From a checkpoint of a small transformer trained on Wikipedia.
Size: 12 layers, width 96, 3 heads of 32, MLP 576 ReLU, vocabulary 4096, 2.23M parameters.
Architecture: learned positions, biases.
Each number is 500 + 50 x the weight over its row's rms, rounded and kept within 0 to 999. Layers, rows and columns count from 0. Numbers have three digits each. The size before them is the row's rms in percent of the matrix's.

# down: layer 3 MLP down (transposed), 576x96, rms 0.0964, rows 257-316, columns 48-95
# up: layer 3 MLP up, 576x96, rms 0.0958, rows 258-317, columns 48-95
down257 089:500437516456600578487531557456454573474543496458499479409512498481564498473504526548475485441489487546615540597494427472581486503531480532445475
up258 114:579458414477534421465562565532499528507510475509522542469432469490483497447482400482455479577492515489596504438504461510489403487574495547429489
down258 130:541535552432489509529399448533464484488491463575594469480514526490523468459476508493540441506539465489526619502579540542467479502573530507497514
up259 094:581560489554469474537506465415491497481516509571544473452487463473572530438384467497472503525530534402565518576481442572551514622515442491550571
down259 109:534520528517532529460496559485502450527551492531516459466559483524412450472529528411404569488556459591464600447490626525508376463542486547491485
up260 103:374488488537414489591531517426562470516449477525439501526681416459537557509556392488483405397542495551477485485474535497473528482513542498485461
down260 090:542487594438530551457566512532462485459498502489423505504403548540457462507519490436495539515547538451503523490482618386499480539434496478523553
up261 109:493473404496511478507420477555436503600377575521541558587428556464520532485602474522424539560480495553483582419522511451524535468481437434548593
down261 101:536512547464506525511564474479543521433589555463547505509485519548487491481585363537539444406484597485472534513494577515453570551543499401469473
up262 129:529477535434498574452594500458512452465510490542444642492547447487522514524473545472399502456476532445430522478513507516581546457463477434482452
down262 122:470529395433522523463605534462532510427488378468541454454509536517478533589429510546518601542526508504485479536471499558501470379490536522553546
up263 102:516476407385465434541599500552514445518583540471483525546472412454468419420563471569499468489491563602419456499463576539449487470470553517496529
down263 118:486470445496440506506616613504579476529458475518498512462537455439486486511522427582440552537493434540417557493511427548469597541459494482604511
up264 110:487556484501485525541438509604457471503472484567542506566556454457512552417424507426433495570479459451444536546489441503482552465443496537511529
down264 105:512569414437583475491517587592514583533430524448539489585611504443541471434530536453518459572392498553518505451471480557437493482456510600492531
up265 098:482450436418383523505560473509509491548534562520512453474454487461497546479528495461507421446530535513522514533477518377555429458510536543518491
down265 095:383507516455575567541457491527595500463527507529500490526531486574433509517518522540508447482469540496509450588356543413454577449544564501547536
up266 096:511451517384565465608462478450523478486472533525420450520456491445477504490451484480555635423544553541522508542542518465515529479537455519371434
down266 100:514540460524517551461407558449469536465466458461485475518627452553601533474482418538599500417473561531470406514583527559507585531480463487490536
up267 091:460536432397499423488569507369514536471460542411558560519512513505433541473462481573543562481443456596529459577526491555503515548492529424568476
down267 111:414598483576426441536438465560417540497480439603468393540500449499533414568494455515553495556462539482497437492473519548553488505424479545452423
up268 088:496458461503510440448511495417550465504504545609508584436473588477456461461452492469485566525510510470511536531461581485529544444561529603499551
down268 096:456497602543524436468547489487423496529559492485421499552553421448471524476486463482428491408559484497548639458473487454493472542512480600448549
up269 103:521404468453456458491551469533459488395461563475509473563479509525472524485547596429454522582368523466576510499454455544544476538486538500534485
down269 105:549405415472429541467486476557520509471525466536519520582504452489544513459424576450469524456453464484621450426473593558590532459441449526466446
up270 100:440529461438494481499555535444492541462384522524453594574547604565489488416455416572522496485422512432476466476498489550521522559363521494514514
down270 099:388460492464497532389592516429523470501468518564492455485473564559548510531485547516494511566542499502494538488575509506512488477535582459451572
up271 115:512583575542526456490493509453590487490534500499497533513588446523419544443403527507546533508513441479438483472513540571473497471378475493502393
down271 112:505515488455502514468463457382519476496480553475416570536525552452481563532479442542558487434480407423542484520573541421552453520495503485464589
up272 108:428568524494531524414482451385456525472424443517515470410494457427599502468568516543531532481514576464575512558633477521507560566485469491519507
down272 095:501475508397491462566443553502522348473470473420474482524551509536585557334450543467519536541480488557489450471552374532458484561539544494555415
up273 108:550592454585506459486450486560626570453442555537489489526460531504465422435451606502554548513436493522509388549461470558548519482484462416538456
down273 117:588528487468473464481486498496557522463617547506513478534458469506502513484429469543522547539480503452543569603543590548438428503587583502540535
up274 096:523534484450554534462425476393499517626460608420564448453513441490434487510553569501564478517448555572408478432531443577516523461389513576425441
down274 099:474572467472478519488395555474436513527533476486510486541632554394545499501457390478513478393538555461480383477567474488491519440412473510556598
up275 101:554468596450483541501457439536489444505534505662500593469533541488497472464448493482501573574576501440404482578477511514496510480584515476447492
down275 097:528455466413522479444503536491597507436464470451466473497550466465533470496474476521542438419597468552565368566469530530454587549453500464467568
up276 097:511491504457479475488413415412541468582390523547454523464519496478486493452502464467458483430515435464502533498547513562536617457593377534436444
down276 098:449507487570524476491505554487478501454602464480437468450488470451588494491513525558636462468544415492582486438493435480516482559398566507554562
up277 109:434464466541444582539501549475488574469528471532496492576498522476412502571582571480491499492491555465518498524506566575401561521482498381532392
down277 099:506555451470524462491487546495529413565443486556458520488528518501549466370485526495509490432543554485601562453439453570478433412594481428477478
up278 084:516525462467515458596545519531461521510519579483511463495463521448542513382399466569549489588505471498560472522541517554489518432549555462494495
down278 090:435462536593565482445465479460422534543512466607505457482433495504517489535542526635567499489506536385441484446512405512573524424495589525524426
up279 095:551553500527468467488450598523537573482491476510450551627527508521497431494418612503579473545514500514406453522561565455618495412446523451482552
down279 116:469416545507496556514430501475460481543507536542515468567408435472466518556601485435423561531530466488557527509573487455556546483412454450534576
up280 102:478536478489514451513606540498430382520578482480459477476444527447561577617555400567526472475591490531540471540497572526523529527464487492420476
down280 099:477411460467532433527560507470481488468495526427485507432496546496464543576615475518573521532470481475558478542555573572459498495512552519415508
up281 102:474575494502414507428578432498503575478461478479552524550542505466403453448506478536570547580397499550582510520427559485448522490461513544483534
down281 095:543475562559535507569491468485503413492498522435555453556503433612440516498510527553520531537501559441455548506473436463609557524571585453525551
up282 062:441446479508469509500458505476474555446544534574453475436518500459541526511589594443569469520387524550460548475479577584534499425508487445432570
down282 087:470439537531458445517484482520538444543513487481482578547537443506560394493480446530481513546488500523588444498425541475523513598450592447455404
up283 092:561478485486517461539478446481466509501559442537499554365446587430496524477527497510506523500582526449540444588523552452471633531450425549423635
down283 094:472409467534468419448487500489524459476439496427373395412473512495522534560423452515484497437502467500415605549547535489513439495478535553579476
up284 092:419483569431444415566526496588511571615484464515521463503498577460479425488397482443491480526459526549487450452499462532573508506552510510512596
down284 097:510470502552491589477545416478458517526474457468605485529481491528487515496572506480475285394478427509483464497482497471636548515528478484490516
up285 102:521573475418434485609498552464507492496527485455568462508494509565463484532474525535523500569562485562454499453507497490577433541518517457461584
down285 102:497521446514595624547502465467516553499469569502489509447557469552610508558542524463514545503464540501446504529431523520450530538488462466528442
up286 097:521474440538453451460508564570553424510517493557461549582503427519490509590396493507330457553474584444461470588576527521552485450569516457538546
down286 105:500504435484412597486427463569622480565540538473509572511545481495479442490473444611445442454537551569547447444465498532537605572469536428471532
up287 119:470422425620401470487517573521511537440476604526537476538496397477490484571499521413439452494500498509458399541551469430433405528537528522488490
down287 105:551509382565474501464522506487558541497481442465506515469477592506518527445545492472502501462435479511565477494570492553478480434446504586460504
up288 111:501476463506544471515479570513494507545607464439543494553529414555483524555488465502505429511487454496437448415488582498554538489436507440441482
down288 101:579587482428473417428516564470475510619373574509519565476475485573476465475462446512437446503480540530517526557521471493499455494575501451551557
up289 104:459425541544480500416498541565471440482442569534468522442513577412567470511564518473479575524403496509540447458515523479533532539541323561469502
down289 106:474469457460440443519467474425500466488586466477527517464511465424587531578529484538517514528458528398529473524551531569540416476522570579500332
up290 103:442526533489486536490537432409562517596439462498509529509507517464493488471551562491448561520470340513468489559496515512513604389390509600463473
down290 103:518460419498478495451510536526426509470402488610552481511583488473528519463492545544520427563597525504477478425523425503530533583473465383575480
up291 056:485588497525479383550567427473514507484531525489492539521473472518547468579476510506454477519507464462531413496457472526493488511517469422453478
down291 079:561423482574527485483526472494435536473557443533562507501543498554584436531451473388489558519533457531605509587482589542452462499435406457462491
up292 114:520499524601507537521457467500479552529472547436533443524611462445591620480447537466502591553498448483522504520474544588508579579529424531382452
down292 104:526470492469419369511540502545570554490489497540548585525508520486464461462488543463579488550474550514480545543525401464499506508563489567573564
up293 106:455543550536479483470508437471470590516513409495523501435447467459545434502506407466458404558555502492492463531466481542471491450529595514359417
down293 105:588487539443500486545450463522600470475597495591513440504461460486482555525561544463482489514486494508576543554605521563527460431534467504529385
up294 093:436491439404537469473538483512503505532514460512600551474398472542535534629532511363440508483546576483483414465482520505501468499448533459483531
down294 104:514524475571502443549563460447515467391445521476538423478544484555480512519590515530574452471429440517560456530478384571458515576530472447499551
up295 093:498567495584415568486539444522597527468566479479480506554580544554495521534490489507460515524441503540593408555506501483453523514476440445496453
down295 114:548431558468486425425538517558535480478487457475474433518403509606546494490487490482488521493484593474421548467544513462480496479429447517557521
up296 104:440523402546460514526582496530494443476460606519462447543538348497435462471473554399470455581510434412442509531432596507457504439533586497508510
down296 090:485550526515549549442442450528517645524476496510543537561421574489454511413566398487545523377452544480497483544455506476470518498544544467534505
up297 107:477429405509530409483549513457529496555523537467491543602469455467487359498459531453499537571518541505430491551452518562479480454546439531515528
down297 116:483546475554469538567494420517487552395501428482522384435464492534467568512544431530493498499462432454540521478546500546535553578464568486493556
up298 108:417481612480545525512455507391430493448570596495452528498588443414507536539556464505463576475504401422485513469539452501569546533529554525379473
down298 102:516519537435425430527437482533422480599446594480524558457502562487498404514558438510519564403585514536429491488505453476446384502426494550530495
up299 081:451400455383558402527539493558458606522593478490495525470415432508567545451483452537533534507551437549410466515477575544553531466424581543454558
down299 087:482559583530425532583493517540538373577466493455517391503544487475442505446430549572512397458406462489546494497530439488496540544459400417448544
up300 113:506535475452380498451491459454509489587515459473553526471456438413538473529566633573580461485447587542526478459453562538499446524487595407483505
down300 122:495539511437541466505526550529429503572398502585538545521457443475496466505461555474516500479521534495466480415496409516449405499525537464507454
up301 098:524378540432426475399445519584556494460516559583564426471383570545484511526484477490507462498510490617471487471470494431521638548445460450482492
down301 090:518522392530502464471477538507582475529444484463502430510533535521611475430499472567498448560480476574475448455501517541468450465503498508548428
up302 095:539539543424487461514504427502603586442404510522523558422456393532517477572599432508496480555472483513584447582540514479491450512490468475456517
down302 105:589595498505596331512444505475557411473581419530508483434531543539532496414494473496538497511515459484445484607459496528494412566547529552497482
up303 095:548538450442496491556399501518396532528464463494442606433495535436445500547523499527430535517546489533451553533522431417520474493490432561437482
down303 096:581435439568437589511534447553595519531484530533449499410523540517436490450478506529523504413514513486545454473411495490578545511453533479447591
up304 094:550516497564446465553546511457480547599473563509496550501564475544487497505554461546495565533537466393533506510546496570472380559564459549500462
down304 098:542517465506512567512515574621494424533566462478458419503556470540465515517470542482493492519543517488517491476416516521459389398554445488480576
up305 103:509477545455381516527430539495441434456498514635487505451598536449500458522504477569438506437485473455521489547532502521558532410516450453495409
down305 098:461469444585496487505406534424539540533423530419493521495500511594533516521447521532533554499420571478436473456489479558565528517455466443589510
up306 090:592539466573502463520514560517509427474505506521484481479445477424489564457421498589537463472466536460470544524543499529436595505524524529498458
down306 102:601505536524583546455448483493539533508460530377569469476430546544466555478515492440399515395493497452582587519504527482460511549489444537473629
up307 130:517582603492472471454501458506472485610431503559546539462425512517505397450567516385389565530463568511500547466495470478535506532411486500483537
down307 100:540497563508505416490439521459503407397458534493510500531458452450545545547458582594501568478554467460469401494478499549549425448407523475515505
up308 104:581512514497591484578430549354486458526576508477493536470482452449535550500534520595467478545422474543535511513418519576434533508402546478481546
down308 093:507486547415509573407484369530469499524557486538569522390551496578407520462559479469570508446568526493424512485486490544461617469499479484407506
up309 100:557547455601525503497507570468553484441540495530483424485343441499437502461529535393492515492526529521529451479425575529527416385569521483535494
down309 119:558558435469543475427459531508559553499507489498408456473558475473554537483528517468503463477534575471503414553481551643478577484535566527498508
up310 096:590560452414484522450489578489461475464560440466510471469447486423581523504523581482486524524506448498533498514454516451605490558473495549521492
down310 087:478527531509490492529475538488458492555509432570633515433555517537491425402438467455552454507506448586485447470488452560419544470507447463508548
up311 109:416531565500494491568503445490496536518520471443516469481589473517589554550621491435480471466409445496523457576435573475511497515478568467399485
down311 090:597440448525443556463539492501441534627496482525547496497433545524450476418491442548505467460510619434418580438481513611460473521457462498553509
up312 096:500527489444493461517526533474547504560544470575464538528470500553607532574447480535483526544561463436441606572510461495478484545486411529521490
down312 099:514517475522475544351455486517559586515452484480559574544516528418562470511467422533423468482437536551469546531498511502543563461483492538545588
up313 104:541594465538534495424423521565593557578497533464463458512503487432585518525543544525517541534478419577519518464518528464502467590526456417541478
down313 100:503589530506549520460496481521556540494484487445548478493420531528412449449368534561481525491398613487526489519500429524453547452517421594493627
up314 097:562445493433488493545539540473485493448557495494547456548485566399590527438503456540573513592558492526537533490540482478573356446499476465434466
down314 091:498527455486528492503470447503457530526594484459512541540457530531428563513532483457565451462613442516461590520591545504431586538537571485428441
up315 106:451502447522538483575422479381527499560598468545483520450489525559450501578482488515620528533498500532540445507474487466560524567537529426368532
down315 098:517525456356487492514548493585584531459527530428507537543481488506548583473504584390491530487503426480498536488521484531440495451463507500595481
up316 082:453475491447523405505534364553536440532451501430474578496551527458446572486447470500451454479469450554465468561434477518547546610510389606482529
down316 084:609585413488532483523492584521470470505486600547464501557491496526530418482565467472500411574483481496542530448546541494544390530566564517507432
up317 107:522500392572490571556500480448483538527478521486545458474429423536553553619516514535467509470486442540493457513514492502564498587387384433516576